Part of a small language model's weights.
Architecture: LayerNorm before each block, learned and rotary positions, no biases in attention or MLP, untied embeddings, attention and MLP in parallel.
Each number is 128 + 24 x the weight over its row's rms, rounded and kept within 0 to 255. Layers, rows and columns count from 0. The size above them is the row's rms in percent of the matrix's.

# layer 5 attention query, 96x96, rms 0.114, rows 63,95, columns 0-95
size [ 83 120]
[[139 147 144 161 167  87 135 129 115 121 189 110 117 156 140 109 148 138 153 141 130 132 107  55  95 127 121 138 152 148 115 124 131 110 108 164 183 164 147  98  89 108 171 104 138 107 113 101 146 120 114 111 103 157 113 137  92 166 125 139 103 124 133 140 125 181 131 175 111 157 126 165 135  91  96 124 126 131 122 132 129 123 149 162 147 139 118 130  84 142 114 148 139 144 118 127]
 [116 126 118 192 160 128 101 120  67 143  85  97  60 118 124 114 167 150 104 145 140 112 110  93 145 105 116 144 160 121 125 157 146 109 153 145 123  93 143 130 121 118 109 111 118 149 118 108 127 133 185 145 139 132 162 117  74 111 136 144 136 137 136 152 139 168 117 153 110 146 130 153 115 126  99 102 120 124 131 167  85 132 109 155 143 127 122 115 141 170  80 115 130 121 114 117]]
# layer 5 attention key, 32x96, rms 0.112, rows 31, columns 0-95
size [ 88]
[[163 156 145 105 118 103 160 109 133 110 120  93 206  79 129 116  80 141 102 152 146 130 161 108 125 111 135 140  91  91 162  98 142 103  78 133 144 176 140 119 125 169 129 120 132 140 144 114 166 161  66 107 130 123 132 123 142 115 110 122 146 122 117 108 140 134 156 131 149  94 153 130 140 128 127 124 132 104 115 118 154 115 181 154 135 117 103 140 137 154 123  94 136 148 146 110]]
# layer 5 attention value, 32x96, rms 0.112, rows 0-17, columns 0-95
size [102  89  97  94  99  87  90  97 104  96  97 111 107  99 111 109 111  92]
[[ 91 151 151 130 107 103 168  86 101 108 105 138 166 117  95 132 146 134 107 119 161 117 109 141 104 150 110  73 130  91 137 109 158 113 137 120 112 104 110 157 102 166 123  93 149 130 144 161 107 113 108 150 157  98 105 124 138 142 173 109 176 107 115 120 120 144 120 111 118 111 105 140  81 134  75 126 107 143 136 137 132 126 159 105 131 145 101 118 140 165 169 177 118 100 118 153]
 [ 97 120 154 141 140 155 123 127 147 121 100 155 119 136 142  89 159 169 101 106  89 132 145 163 144 155 169 114 134 139 156  99 104 172 143 124 134 107 142  86 139 152 111 118 102 182 140 126 128 129 150 165 139 109 127 102  96 176 114 152 148 101 122 155 114 131  90  98 109 149 123  91 149 123 119 135 149  88 140 135  92  91  88 115 158 100 127 143 121 109 149 120 112 167 127 168]
 [164 110 114 164 115 104  96 120 103 134 131 107 150 143  70 131 157 121 150 159 158 118 121 147  94 120 159 156 159 126 114 152 111 134 118 140  96 104  91 156 174 132 148 113 132 118  86 134 118 161  85 101 112 126 110 103 158 158  98 103 108 151 155 115 126 120 115 109 143 126 157 139 174 104 106 137 123 154 101 153 138 157 165  81  91 108 140 139 141 144 133 106 128 175 119 103]
 [110 115  91 117 122 174 125 144 118 107 109 119 175 142 155  88 111 123 124 123 126 127 134 129 120  94 147 104 101 137 123 139 112 176  84  89 112 161 161 114 164 108 129 121 157 163 180 111 129 119 173 127 103 152 129  92 122 105 138 157 138 139  93 110 109 144 137  95 154 104  96 116 172 110 130 170 155 125 127 124 113 149 136 136 110 131  89 114 135 138  98 185 107 158 159 130]
 [188 147 123 105 114 150 153 129 162 164 134 114 128 127 165 117 129 169  83 136 147 136 131 132 115 142 131 157 149 109 120 136 140 130 168 121 101 125 120 111 107 104 110 108 151  58 138 140 159 140 148 130 152 117 115 168 109  82 110 116 142 140 106 105 109 136 132 111 166 109 126 127 153 104 134 161 122 159 104  79  82 125 158 116 151 184 116 159  92 105 117 142 148 123 106 147]
 [ 93 131 157 112 137 134  97 126  98 149 147  66  82 106  91 145 134  79 129 138 120 161 117 155 171 110 159 137 139 128 116 151 145 126 158 105 138 153 123 108 120  93 122 130 146 136 182 135 133 151 123 138 106 141 165 164 106 106 154 136 110 132 134 152 139 100 135 120 102 103 130 139 136 186 132 164 146 110 126 117  71 109 163 151 116 102 112 120 125  77 146 102 129 126 111 157]
 [126 102 128  88  68 127 135 105 119 138 139 105 121 118 108 123 142 112 102 194 132 128 133 111 132 137 115 165  98 125 143 118 146 141 168 149 149 137 149 128 111 172 148  96 114  86 125 155 112 167 103 109 134 110 130 148 136  68 142 124 126 167  60 116 131 150 122 136 123  94 140 153 171 108 143 144 132 152 126 131 140 107 125 132 133 114 163 131 159  90 139  97  96 111 133  78]
 [ 74  96 150 125 128 154 157 177 145 128 147 138 127 105 121 134  91 164 127 141 136  99 149 131  99 121 143  75 163  91 118 126 110 167 146 134  74 135 103 148 111 135 132 113 144 149  84 150 159 138 150 117  95 159 128 152 123 161 112 150  98 147 144 142 137 142 152  94 128 120 137 115  86 105 166 106 115 146 125  89 106 112 111 161 134 146 180 103 131 114 117 122 115 175 115 119]
 [139 118 120 118 144 110 133 141  97  90 148 120  98 113 168 129 128 119 126 158 120 129 123 136  93  90  89 138 138 113 106 121 121 140  72 137 139 165  75 154 117 107 117 139 128 107 136 108 131 116 158 130 125 154 159  70 136 125 117 138  79 151 102 151 127 117 156 154 127 104 129 141  94 159 157 106 110 158 119 153 126 142 121 162  90 165 131 144 104 172 145 148  70 156 170 117]
 [121 129 120 121 150 137 120 169 145 127 170 146  79 115 112  80  96 151 145  97 120 124 109 170 118 130 136 113 153 131 133 106 100 136 104 129 147 133 162 143 132 127 101 141  77 123 143 176 104 142 160 146 133 106 100  59 153 126 135  90 128 127 156 106 125 121 149 120 105 142  91 142 153  86 136 140 163 121 150 125 151 129 115 146 165  93 145 130 170 157 131 121 163 169  94 127]
 [103 149 133 150 105 144 149 107 116 150 126 115 123 128 123  98  98 122 120 136  82 103 108 132  94  82 104 100 150 115 142 132 115 148 122 158 144 134 146 131 148  83 136 136 127  88 160 155 104 105  81 140 115 115 143 127  98 154 122 124 100 150 183 131 116 106 132 105 169 123 132 145  47 120 156 166 144 168 174 136 101  84 121 121 121 142 110 111 142 138 119  94 139 152 104 131]
 [ 93  88 155 106 127 150 135 127 140 133 139  82 145 145 104 131 130 133 107 130 152 119 138 166 132  78 143 114 108 163 176 143 123  98  90 140  76 115  98 163 132  95 136 116 155  96 128  99  49 115 122 154 144  96 128 169 103 121 119 146 107 100 125 137 104 126 108 136 135 100 143 140 134 145 155 157 125 117 129 161 113 138 113 161 147 162 165 152 153 139 121 106 124 160 152 137]
 [145  97 110 112 131  87 114 137 135 197 147 147 161 142 143 133 125 137 140 150 144 136 158 111 165 150 138 130 107 115 163 143 155 144 142 121 108 105 139 114 167 117 138 190 106 154 124 134 101 116 122 124 145 144 111 133 145 133 125 111 129 129 159 153 135  78 136  99 137 127 114 161 132  98 171 108 133 155 130 130  82 128 146 162 147 130 110  51  91 140 104 107 105 159 170 142]
 [159 142 135 142  88 150 144 105 104 126 154 150  94 135 149 134 121 121 100 150  90 104 138 111 126 140  99 143 142 127 109  95 120 122 127 111 116  93 144  88 103 125 129 167 190 119 125 146 128 138 173 125 159 107 152 105 124 114 162 136 167 142 171 102 111 144 117 125 103 116 122 107  93 194 138 103 124 145 116 153 119 120 120 150 123 139 130  68 126 118 143 199 121 154  99 125]
 [151 141 131  98  85 109 138 128 154 101 135 167 143 138  91 126 100 115 140 110 134 140 140 156 102 150 110 120  91 122 140 134 105 132  98 121 146 102  96 101  89 141 119 106 162 127 160 118 175 127 143 123 127 159 138 113 102 177  95 104 180  96  96 126 147 139 132 125  90 163 110 117 120 121  87 125 151 153 142 111 129 141  88 165 162 154 165 114 106  67 134 159 127 134 141 126]
 [ 91 159 137  91 144 139 126 120 122 110 116 131 170 120 144 106 163 127 159 149 120  86 130 143 145 123 126 120 135 141 114 120 152 102 134 107 121 104 140 112 127 125 144 169 120 150 115 124 127 108 100 160 141  83 156  78 118  93 138 131 123 121  81 108 134 134 146 116 127 173  72 128 130 161 122 155 150 126 146  86 114 139 209 156 169 150 123 148 100 107 145 122  92 106 139 165]
 [154 157 120 150 123 115 123 148 112 155 125 128 172 131 139 143 133 101 103 168  99 149 115 107 113  83  77 128 126 129 136 157  99 106 130 142 171 127 125 103 104 161  88  91 109 119 146 132 122 121 179 130 144 133 155 132 115 171 118 153 129 137 121 123 169 119 122  98 119 171 176 136 136 123 101  98 138  90 131 108 142 138 166 123 134 118  58 134 144 128 130 155 160  82 152 150]
 [112 107 128 140 137 152 114 161 147 147 134 133 117 115 143  88 155 121 147 130 133 109  87 118 113 137  89 145 103 124 189 139 137 114 118 109 103 149 114 119 148 148 133 146 146 134 125 138 114 108 163 166 130 139 116 122  95 140 131 164 100 112 175 112 143 155 108  86  95 155 159 179 118  90 112 153 127 127 111 119 199 153  87 144 129 148 112 157 150 164 118 154 140 127  72 135]]
# layer 5 attention output (transposed), 96x96, rms 0.107, rows 0-16,32-48,64-80, columns 0-95
size [120 110 115  93 115 108  99 110 114 114 116 143 137 119 141 136 107  96 102  89  95 100 109  84 101 104  94  99 105  91  97 105 100 102  81  75  75 108  75  62  94  94  70  68  88  64  73  78  65  67 124]
[[137 131 137  85 100 104 172  82 104  96 132 122 167 123 124 106 143 124 172  91 157 172 129 134 121 141 122 106 131 140 146 124 113  78 117 146  85 147 100 132 138 167 106 131  87  99 124 139 148 123 130 121  91 146 125 104 104 163  83 158 141 161 143 125 143 127  95 130 111 119 128 115 128 129 126 170 120 117 157 161 153 173 159  75  99 125 136 141 146 136 136 104  94 157 147 125]
 [111 154 115 207 133  99 138 102  95 146 162 159 154 143 149 104 116  83 145 121 134  85 117 150 143 117 149 133 115 136  98 109 121 122 131 113  99 120 122 108 113 148 143 142 132 120 146 137 126 151 183 144  90 114 118 148 169 112 114 115 125 150 135 152 126 149 166 119 160 108 129 104 125 114 182  92 178 113 101  89 105 104 141 125 158  95 111 144 119  81 157 141 119 111 121 139]
 [125 138 100 111 152 131  84 192 131 162 156 153 133 128 106 140 138 140 108 178 174 165 114 122 117 147 142 118 169 119 149 152 105 135 155 109 171 144 150 114 100 102 117  58 118 162 134 134 125 117 103 141 104 108  98 129 165 120 121 109 128 133 111 118 129 110 126 127 159  80 142 157 115 140  99  96 126  85 144  95 138 160 126 166  98 127 115 135 110 139 110 131 144 105 162 136]
 [135 141  98 158 132 147 112 110 119 119  91 170 133 115 128 132 105 140 126 172 131  86  98 110 136 121 109 152 119 120 125 107 123 152 179 110 106 121 143 121 110 143 127 140 164 180 140 141  99 171 167 127 163  99 120 124 142  88 147 118 132 127 116 136 148 127 107 158 126 113 136 143 136 108 111 145 137 114  98 117  63  77 143 149 140  81 160 148 140  91 140 195 113 138  97 133]
 [150 123 120 107 155 132 134 121 131  93 130  89 158 123 104 118 151 200 159 123 123 139 127 121 129 108 129 141 157 125 103 113 143 132 146 158 149  71 101 128 187 121  95 147 137  97  76 129 119 143 126 142 211 162 157 103 147 115 123 134 126 141 132 132  96 113 108 129 112 147 115 146 155 107 119 158  97 129 143 142 136 178 114 110 144 125 143 119 160 109  87 110 120 115  97 124]
 [130 158 132 128 128 130 107 136 131 148 141 152 130 100 147 131 130 111 131  89 135 133 157 145 147 122 108 123 117 111 159 122 178 141 119 122 123 128 140 146 130 130  91  86 165  80 127  93 131 158 139 177  98 110 134 155 115 112 156 103 132  71  79 139 109 109 116 141 116 157 142  67 101 147 127 126 149 202 103 145  98  83 145 157 171 113 124 117 136 113 126 134 140 150 109 106]
 [128 124 154  98 132 119 135 103 141 123 144  79 131 176 141 170 155 124 133 136 121 141 160 132 168 102 139 157  95 141 152 103  85 169 156 140 158 123 121 129 128 113 122 114 106 107  92 133 111 143  82  97 167 145 135 110 139 131 188 138 142 121  88 103 135 116  84 144  60 172 117 142 156 105 108 124 141 128 134 144 112 117 133 138 131 132 146 123 105 154  87  93 148 119 155 117]
 [128 127 114 186 132 131 132 158 129 116 122 101 150 134 152 113 167 131 117 110 141  65  79 162 127 115 150  87 100 111 140 109 103 103 120 111 198 148 111 143 116 106 143 154 135 103 161 105 121 109 124 133 126 156 135 128 126 142 105 102 132 160 145 139 104 141 135 148  55 118 119 155 138 140 143 119 140 134 121 107 160  81 166 107 127 141 142 108 109 174 117  99  91 122 133 127]
 [155 111 132 130 100 149 111 148 113 136  94  56 115 111 108 126 111 151 102 139 116 153 153 140 123 119  87 130 148 148 125 122 118 126 123 155 118 126  73 156 148 104 163 191 139 184 122 148 164 115 110 106 162 168 134  76 103 140 124 118 113 101 162 140 120  96 155 172 107 153 145 141 107 103 115 129 129 117 105 130 103  97 125 109 142 138 137 114 118 170 115 141 115 162 137 148]
 [116 121 153 174 123 124  77 127 139 137 130 174  68 129 122 147 128 120 127 123 124  96  74 137 136 157 106 140 150 126 131 139 119 164 130 111 147 131 148 145 101 146 133 148  99 137 139 163 103 133 174 162 111  69 139 124 134 107 135  81  94 165 132 150 172 123 131 149  93  88 112 148 157 131 159 118 168 139 107 119 126  98 107 161 102 120 109 125 115 108 159 136 133  97 136  98]
 [133 143 100 128 125  96 128 127 143 114 130 119 158 155 124 128 131 101 122  60 170 135 130 141 121 148  96  76 112 116 121 142 150 112 116 131 142 142 105 116 133 103 131 154 118 109 167  97 130 117 123 153 111 138 139 128 148 143 135 114 128 154 161 159 128 115 113 151 107 134 105 108 125 147 172 145 198 132 112 133 171  76 111 101 131 115 142  86 129 129 153 111  71 121 195  90]
 [123 130 120 113 134 110 173 146 107 184 137 166 142 153 131 132  79 100 148 106 198 145 136 165 129 115 125 113 112 137 121 149 106 115 132  93  90 165 123 118 107 105 150 105 167 109 153 115 125 162 122 133  87 129 167 138 113 117 125 145 112 118 136 104 116 111 119 136 100 124 134 110 152 123 132 158 142 126  89 156 160  69 128 104 146  83 145 141 136 114 121 114  93 108 184 130]
 [145 161 118 148 140 120  79 169 190 104 124 174 131 138 155 121 136 142  91 143 105 117 107 120 134 137 137  87  76 122 124 124 158 137 131 129 162  73 136 135 107 131 123  78 179 122 150 105 114 123 121 162 120 119 116 138 136 105 157 120 123 140 140 125 100 134 109 103 172 119 116 106 128 138 148  86  83 155  98 116 127 114 120 176 121 141 119 137 128 120 175 120 120 102 170 135]
 [139 118 130 112  84 120 131 133 132  80 117 106 156 105 135 125 125 140 135 112 132 103 118  88 104 112 101 115  81 128 126 136 117 115 126 146 118 129 116 123 142 155 111 178 106  81 126 129 139  93 169 129 156 132  89 103 143 170 119 127 151 138 144 130 149 164 122 152  88 146 134 146 113 142 146 176 103 160 165 167 136 179 135 130 113 113 150 114 130 118 155 146  44 121 123  94]
 [141 100 121 129 100 111 118 129 137 135 130 111  82  90 102 134 110 137 188 130 108 115 144 133 130 113 145 132 103 121 148 109 114  97 125 145  97 106  84 114 133 163 169 159 114  87 133 148 155 127 187  89 139 119 109 102 137 147 106 151 151 182 145 121 145 124 137 138 122 142 128 191  92 116 138 151 120 146 126 134  98 171 127 125 140  89 158 164 131 124 120 168 131 135  77 126]
 [117 141 139  88 114 143 184 109 114  76 148 147 118 168 151 134 114 129 155 131 135 164 131 122 141 115 122 137 105 135 122 121 119 138 124 140  66  90 117 115 163 117 113 176 118 133  93 151 106 126 117 103  77 117 159 122  97 107 145 132 132 158 100 122 104 111 130 135 155 212 122 104 127 112 133 171 161 116 104 133 139 154 157 150 159 123 110 119 154 115  97 132 107 142 155 131]
 [131 129 131 149 128 141 125 128  86 100 112  89 110  86 101 133 129 143 102 149  70 157 162  97  98 117 149 116 167 142 102 109 169 114 146 160  86  85  81 121 159 165 135 118 115 115 135 114 103 116 155 149 156 116 122 136 115 131 153 152 141 119 143 134  98 151 124  91 135 142 155 115 120 115 120 122  96 159 139 129 118 166 130 146 188 119 134 136 162 126 155 106 169 134  92 162]
 [111 139 144 120 107 132 128  88  99 165 113 140 157 111 106 131 154 118 131  98 117 169 125 136 129 136 103  97 134 128 143 118 124 116 150 144 101 146 107 174 101 151  77 126 116 132 139 133 133 135 123 160  75 129 125 135  99 162  88 165 133 146 117 121 157  99 111 153 134  92 128 103  96 125  71 132  97 109 147 144 150 164 166  79 120 149 107 185 131 121 141 136 139 165 175 128]
 [120 147 119 146 103  87 137 131 119 103 159 192 138 100 145 107  96 134 131 143 136  95  77 145 110 174 119 143 134 169 138 123 120 111 121 113  64 139 145 123 146 153 144 144  68 125 127 121  86  93 152 139 100  88 120 125 172 134 140 142 157 178 156 144 127 153 144  91 142 109  99 123 116 100 166 130 139 128 146 126 144 144  97 125 135 161 101 128 119  98 152 135 122 135 120 123]
 [103 115 105 105 157 127 121 153 106 136 137 140 161 127 127 143 155 140 120 179 163 156 146 100 107 149 165 155 178 140 110 132  84 165 102 133 194 133 134 107 103  91 126  66 146 115 146 112 121 110  75 108 174 109 140 139 139 112 134 114  98 121 128 131 119 148 152 111 168 104 144 124 155 142 102  89 138 102 145 115  96 136 125 153 105 110 134 101 120 140 109 141 123 101 140 147]
 [127 125 133 156  84 117 122 106 124  96 101 156 157 120 168 104 105 182 146 174 148  86  89  86 124 143 114 160 155 143 156 122 122 146 126 110 140 113 135 129 146 157 118 136 129 118  96 160 111 134 140 120 149  92 117 130 144  60 125 105 155 143 151 169 126 121  87 122 102 143 117 137 127 101 129 150 130 142 119 165 138  82 130 146 162 102 157 114 156  96 122 161 110  91 110 113]
 [142 138 120 113 173  94 142 124 129 119 159 134 137 127 128 130 126 123 127 142 138 122 167 136 123 114 115 130 120 137 102 128 119 119 122 180 165  78 128  88 130 113 145 130 136 112 137 122 110 128 124 125 147 130 168 118 129 143 153 142 157 119 161 131  97 121 134 106 183 124 102 133 162 138 154 135 142 107 157 166  75 155  96 123 120 132 146  96 142 134  95  68  28 121 157 141]
 [150 159 142 111 118 133  78 131 135 156 131 124 107 118 127 137 133  90 151  97 117 139 166 138 161 107  82 114  74 101 156 129 185 114 135 113  66 142 127 158 133 134 108 121 117 126 101 133 141 161 145 171 109 163 121 131 102 133 125 112 149  90  92 101 117 112 126 156  69 154 144 112 113 114 110 131 120 173  97 122 136 133 147 128 159 123 163 145 119 134 108 145 152 176 132 115]
 [115 127 117  89 155 131 135  95 122 148 135  91 135 153 155 130 121 162 144 143 100 117 195 114  99 113 145 137  81 132 130 104  88 149 146 191 142 108 109 140 140  79 138 110 172 118 126  99 136 156 106 104 129 157 151 138 102 132 150 154 110  97 142 107  96 130 118 121 144 160 137 125 151 115 141  88 143 120 131 167  84 126 135 151 125 101 138 117 134 175 132  99 110 116 178 123]
 [121 122 107 150 116 108 138 109 126 133 119 110 112  93 108 159 130 146 110 110 127 100  90 155 112 146 144 108 147 129 127  96  78 104 128 135 198 139 104  96 147 108 179 165 130 117 166 114 171 110  99  82 124 115 137 125 150 139 102 121 119 173 159 161 123  98 151 147 108 153 122 159 107 129 122  94 149 125 120 142 145  92 161  95 112 163 117 125 123 171 148 167 112 116 138 104]
 [144  85 128 135 116 171 128 167 126 122 130  66 142 110 125 158 104 147 134 145 121 116 160 145 123 128 116 139 137 126  96 102 134 164 127 139 186  93 107 121 125 103 147 190 176 159 156 110 168 146 105 104 177 175 142  95 104 121 110  94  92  95 130 125 119  97 141 159 156 116 138 112 132 106 135 134 126 153  81 148 123 118 110 118 131  89 124 112 143 140 127 139 126 111 127 132]
 [104 135 159 135 123 109  59 101 119 122 130 159  96 152 119 129 151 125 117 104 131 117  73 136 133 119 119 120 170 125 152 143 111 130 113 105 118 144 125 172 126 137 127 130  78  82 109 171 113 121 153 161 104  82 122 150 131 141 153 108 108 164 117 162 144 146 111 140  34 138 138 146 135 154 136 162 136 109 134 131 143  95 138 126 104 159 104 148 124 145 130 125 157 132 137 125]
 [118 108  89 118 146 132  97 166 128 123 138 133 132 109 101 132 111 130 106  88 154 165 163 158 102 143 103  91 125 121 138 179 138 132 109 111 157 105 111 114 134 101 146 143 127 126 169 121 143 121 103 118 126 117 130 123 138 141 151  98 116 130 171 140 123  99 155 153 137 124 131  93 132 132 143 128 175 122  92 149 173  82 103  92 119 121 142 133 126 158 149 178  79 124 200 105]
 [124 122 130 108 129 141 171 118  90 154 132 153 144 125 140 151  57 132 115 122 187 160 127 153 127 140 147 112 159 162 105 135  95 115 116  88 114 141 124 106 122 122 127 111 177 144 121 114 127 168 101 140 144 100 166 137 115 102 114 140 113 115 141 109 120 117 140 156  81 128  97 105 140 125 123 155 134 132 107 149 165  77 106  98 155  78 149 161 146 116 131 142 149  77 145 126]
 [167 160 161 172 104  92 109 157 180  97 122 141 103 138 121  91 128 142 137 138 155 154 162 105 154 148 129  92  70 108 142 130 137 127  94 122  63 109 128 113 128 179 141 123 116 136 132 130 103  92 150 142 110 137  91 107 140 127 167  99 150 141 153 105 127 124 101 108 129 148 120 130 131 135 160 126  90 128  86 124 126 127 128 165 100 160 127 151  95 123 127 124 109 146 159 144]
 [133 106 111 139 102 119 147 138 137 111 109 106 169  98 129 106 101 119 156 109  93 108 145  84 105 112  99 119  67 111 127 112 132 128 140 126 136 169 124 129 151 125 145 171 137 115 148 103 156 126 146 132 145 148  88 127 127 199  87 148 131 145 135  76 144 135 130 134 101 118 143 135 119 116 145 157  97 142 132 159 124 152 140 107 129  82 135 138 129 175 189 125  80 146 150 123]
 [109 110 107 159 122 127 133 127 146 168 140 144  88 105 114 160 145 147 155 119  77  92  97 155 132 150 126 122 103 138 115  98 109  83 146 127 161  76  94 132 115 155 170 174 129 111 159 139 159  92 153  77 143 135 109 106 120 122 110 170 153 182 157 124 129 124 137 149 139 119 134 156  85 126 134 123 149 129 119 144  99 137 125 135 114 104 114 137 122 110 159 156 111 115  84 105]
 [152 142 130 137  81 110 140 117 153 122 125 146 104 166 132 124  90 135 148 109 155 180 118  92 149 133 114 111  91 134 170 143 132 146 122  95  52  94 145 133 154 140  92 124 115 121 109 137 123 165 133 160  64 120 132 125 135 102 162 109 136 138 101 124 110 128 116 144 146 180 124 114 125 115 122 160 125 124  85 131 149 128 153 156 166 148 140 108 161 116  91 144 119 124 169 133]
 [139 106 111 149 160 162 120 149  89 144 111  85 104 119 116 157 128 135 112 133  84 126 202 106 101 123 141 137 108 138 115 133 172 127 160 169 134  84  93 142 103 147 125 151 146 138 148  99 110 149 145 132 118 168 109 128 131 122 101 113 150  99 115 116 138 138 161  81 149  85 173 115 110 117 134 117 113 147  96 123 113 160 105 166 179  91 128 115 134 141 127 144 122 147 139 144]
 [140 125  84 120 119 135 130 150 139 168 127 115  81 122 140 110 130 121 135 132 119 124 166 112 130 139 120 115  86 128 121  96 153 145 132 135 133  97 123 144 100 100 141 180  98 124 129 108 125 125  63 136 130 146  65 147 142 115 133 109 147 169 159 151 160 128 144 120 131 102 150  87 106 116 129 145 163  91  89 138 137 154 111 135 154 155 109 153 150 123 103 171 140 104 194  99]
 [123 142 126 117 147 103 111 131  85 104 145 147 117 124 141 124 114 147 100 147 155 145  74 120 121 121 140 105 152 172 124  94 100 119 113 128 143 161 172 111 110 134 154 118  90 107 151 131 123  95  98 116 103  81 128 106 149 115 148 104 156 174 155 188 134 115 147 110 161 107 145 131 119 135 111 137 114 124 151 174 136  88 113 116 177 147  90 135 166 165 122 133 123 141 153  84]
 [116 139 164  88 100 103 145 107 112  88 108 114 172 155 134 135 116 135 141 111 152 144 145 130 145 141 130 147 163 136 130 137 103 150 112 147 113 142 143 112 163 152 131 108 164 100 112 125 125 127 148 110 129  77 172 104 121 126 136 161 117 116 140 151 110 131 135 138 176 172 113 154 110 148 171 110 142 159 138  85 130  98 148 139  71  96 113  99  80 123 134 109  94 135  86 168]
 [125 130 128 171 113 121 154 113  92  99 162 138 109 113 113 150 121 176 120 126 125 155 102 114 126  99 134 117 181 150 142 116 125 142  69 107 172 127 166 115 158 121 187 123  86  98 119 139 126 111 126  99 126 106  88 140 133 109 130 104 103 152 135 165 144 102 139  84 161 108 136 144 113 146 123 142 136 155 110 166 158 107 118  94 139 157 100 139 184 128 127 142 108 117 140 105]
 [130 149 132 139 116 135 183 140  87 108 117 146 135 119 149 119 130 133 131 133 139 142 114 103 151 118 142 118 157 158 136 106  95 133  56 104 137 146 176 101 135 153 171 114  96 136 143 148 110  87 131 118  87  92 138 122 128 118 132 102 157 142 159 127 122 148 142 112 175 136 101 133 138 144 117 116 162 152 150 145 155  92 127 121 103  84 112 124 132 144 125 157  82  71  78 122]
 [147 137 122 136 152 143 106 143 172 127 143  96 150 128 106 145 128  99 110 139 124 104 111 144 137 120 126 128 101  68 153 135 180 113 138 104  77 121  93 132 123 123  94 107 166 144 112 112 133 129 142 166 179 168 120 129 128 174 147 153 132  80 115  50 136 151  89 155  86 102 131 112 139 133 124 127 111 110 140 135 103 142 117 113 136 148 157 134 137 122 112  92 130 136  98 148]
 [113 120 133 115 137 142 129 130 151 112 115  89 119 140 131 105 108 111 177 123 123 114 174 129 164 152 115 141 109 121 164 155 118 133 150 138 105 130  90 128 134 133  71 118 181 165 123 116 158 138 168 163  84 147 129 139 122 157 114 153  89  90 121  73 105 119 124 160 103 146 116 102 124 140 126 101 114 144  95 105 139 162 146 139  98 113 139  91  91 125 161 137 133 129 143 186]
 [132 141 147 144  95 131 164 124 131 121 144 145 112 138 135 122 137 169 126 123 130 131 126 106 129 132 125 130 135 146 102 132 100 166  69 130 143 136 163 106 155 129 185 113 112 111 107 149  97 141 121  80 126 110 121 128 136  82 121 118  88 151 137 143 142  98 159  65 163  92 108 150 147 157 129 137 148 160  94 175  96 123 133 127 142 139 121 139 188  99 121 150  85 112 161 107]
 [144 185 146 148 114 124 148 113 122 154 160 116 150 127 109 140 108 128 145 107 117 103 150 100 129 109 122 130  88  98 137 124 145 149 102 157 125 140 130 122 151 140 142 115  98 140 125 143 149 165 128 111 128 151 111 151 136 116 145 145  97  80 124  91 130  84 118 112 188 119 125 143 129 168 103 159 105 133  65 143 121 116 158  99 134 161 129 173 194 123  82 106  99 136 112 132]
 [129 145 117 128 120 144 147 116  67 139 108 105 158 174 134 164 118 152 130 136 121 175 132 147  97 118 134 121 140 166 112  86 144 131  90 110 136 142 136  95 117 123 147  97 111 106 129  89 150 125  86  86 137 124 121 135 139 119  92 141 139 132 122 178  97 126 150 101 165  92 140 145 139 138 143 130  98 148  55 163 104 118  99 125 157 110 131 142 179 142 129 126 115 140 169 121]
 [ 91 148 105 143 134 136 115 140 106 156 141 127 100 123 130 128 135 157 153 146 100 116 142 120 113 131 126 127 100 141 171  86 178 154 126 113 157  91 146 152  98 102 130 157  98 143 132 136 139 109  94 152 129 120  60 114 125 101 132 114 170 135 132 121 147 114 145 128 127 100 158  74 135  95  91 158 133 121  86 166 111 154 119 138 128 129 130 172 154 166  86 141 123 123 177 105]
 [128 132 148 149 102 136 171 109 173  98 181 138 133 113 121 118 157 115  75 120 115  92 139  85 162 166 161 140 119 107 137 136  95 125 117 129 165 143 156 125 147 182 146 127  87 145 105 129 107 126 158  99 126 138 129 140 140 103 102 120  95 112 125 133 116 110 131  80 162 125 117 152 165 141 167 116 133 115 112  83 120 156 152 141 113 128 134 103 120  69 124 141 140 116  90 121]
 [155 100 138 104 105 117 123 103 124 101 144 144 145 134 103 126 117 122 127 103 177 120  88 149 113 110 112 118 169 133 101 150 118 117 107  83 109 174 132  97 161 142 134  94 153 135 122 108 138 142 120 111 121 106 158 159  92 147 111  99 105 117 135 153 119 152 142 113 148 134 128 160 127 179 144 129 162 152 160 110 167 101 187 102 142  94 143 131 120 101 130 123 142 121  58 164]
 [146 120 135 138 146 150 133 128 165 113 189 132 117  89  69 136 101 111  81 164 138  88 144 159 148 161 127 142  84 107 138 146 141 150 126 116 139  97  76 116 143 135 120 108 163 177 128  95 168 154 114 100 164 160 105 155 126 125 116 125  92  95 115 108 155  95 113 138 153 120 142 142 115 140 126 130 114 107  86 111 129 128 121 127 170 120 129 149 126 101 100 148 143 138 140 146]
 [117 144 126 155 146 139 155 112 116 115 107 172 115 147 170 109 148 131 157  91 115 134 114 121 114 116 122 151 158 157 135 132 121 152 124  86 156 174 161 139 168 128 159 134  94 133 103 183 101  75  96 108 112  92  97 144 135  63 141  78 142 114 140 156 138 132 135 102 141 148 124 110 154 121 119 127 154 143 150 170 139  95 134 108  96  92 108 133 125 134 144 130 127 105 100 125]
 [167 138 157 142 136 119 113 155 152 175 196  92 168 110 115 128 126  86 114 135 115 115 136 138 126 107 143 102 113  49 125 104 148 137 114 131 118 168 103 119 118 149 102 116 140 140 140 100 136 154 124 166 169 173 132 140 152 148 114 130  95  77 124  91 129 129 138 134  99  89 111 143 121 111 120 110 112 131 119  99 113 156 169 117 118 152 169 137 107 109 126 127 115 135 106 115]
 [104 125  96 155 160 113  82 153 113 168 102 118 105 134 128 114 130 133 134 125  89 119 166 132 105 120 114 119  89 150 153 121 146 138 166 133 133  92 136 153 103  87 120 177 110 129 153 128 133 123 115 166  88 142  66 131 141 138 138 106 160 123 126 113 147 128 137 142 109 111 152  89 127  99  90 151 106  91 115 174 109 155  98 142 156 144 131 151 157 174 117 130 145 131 177 121]]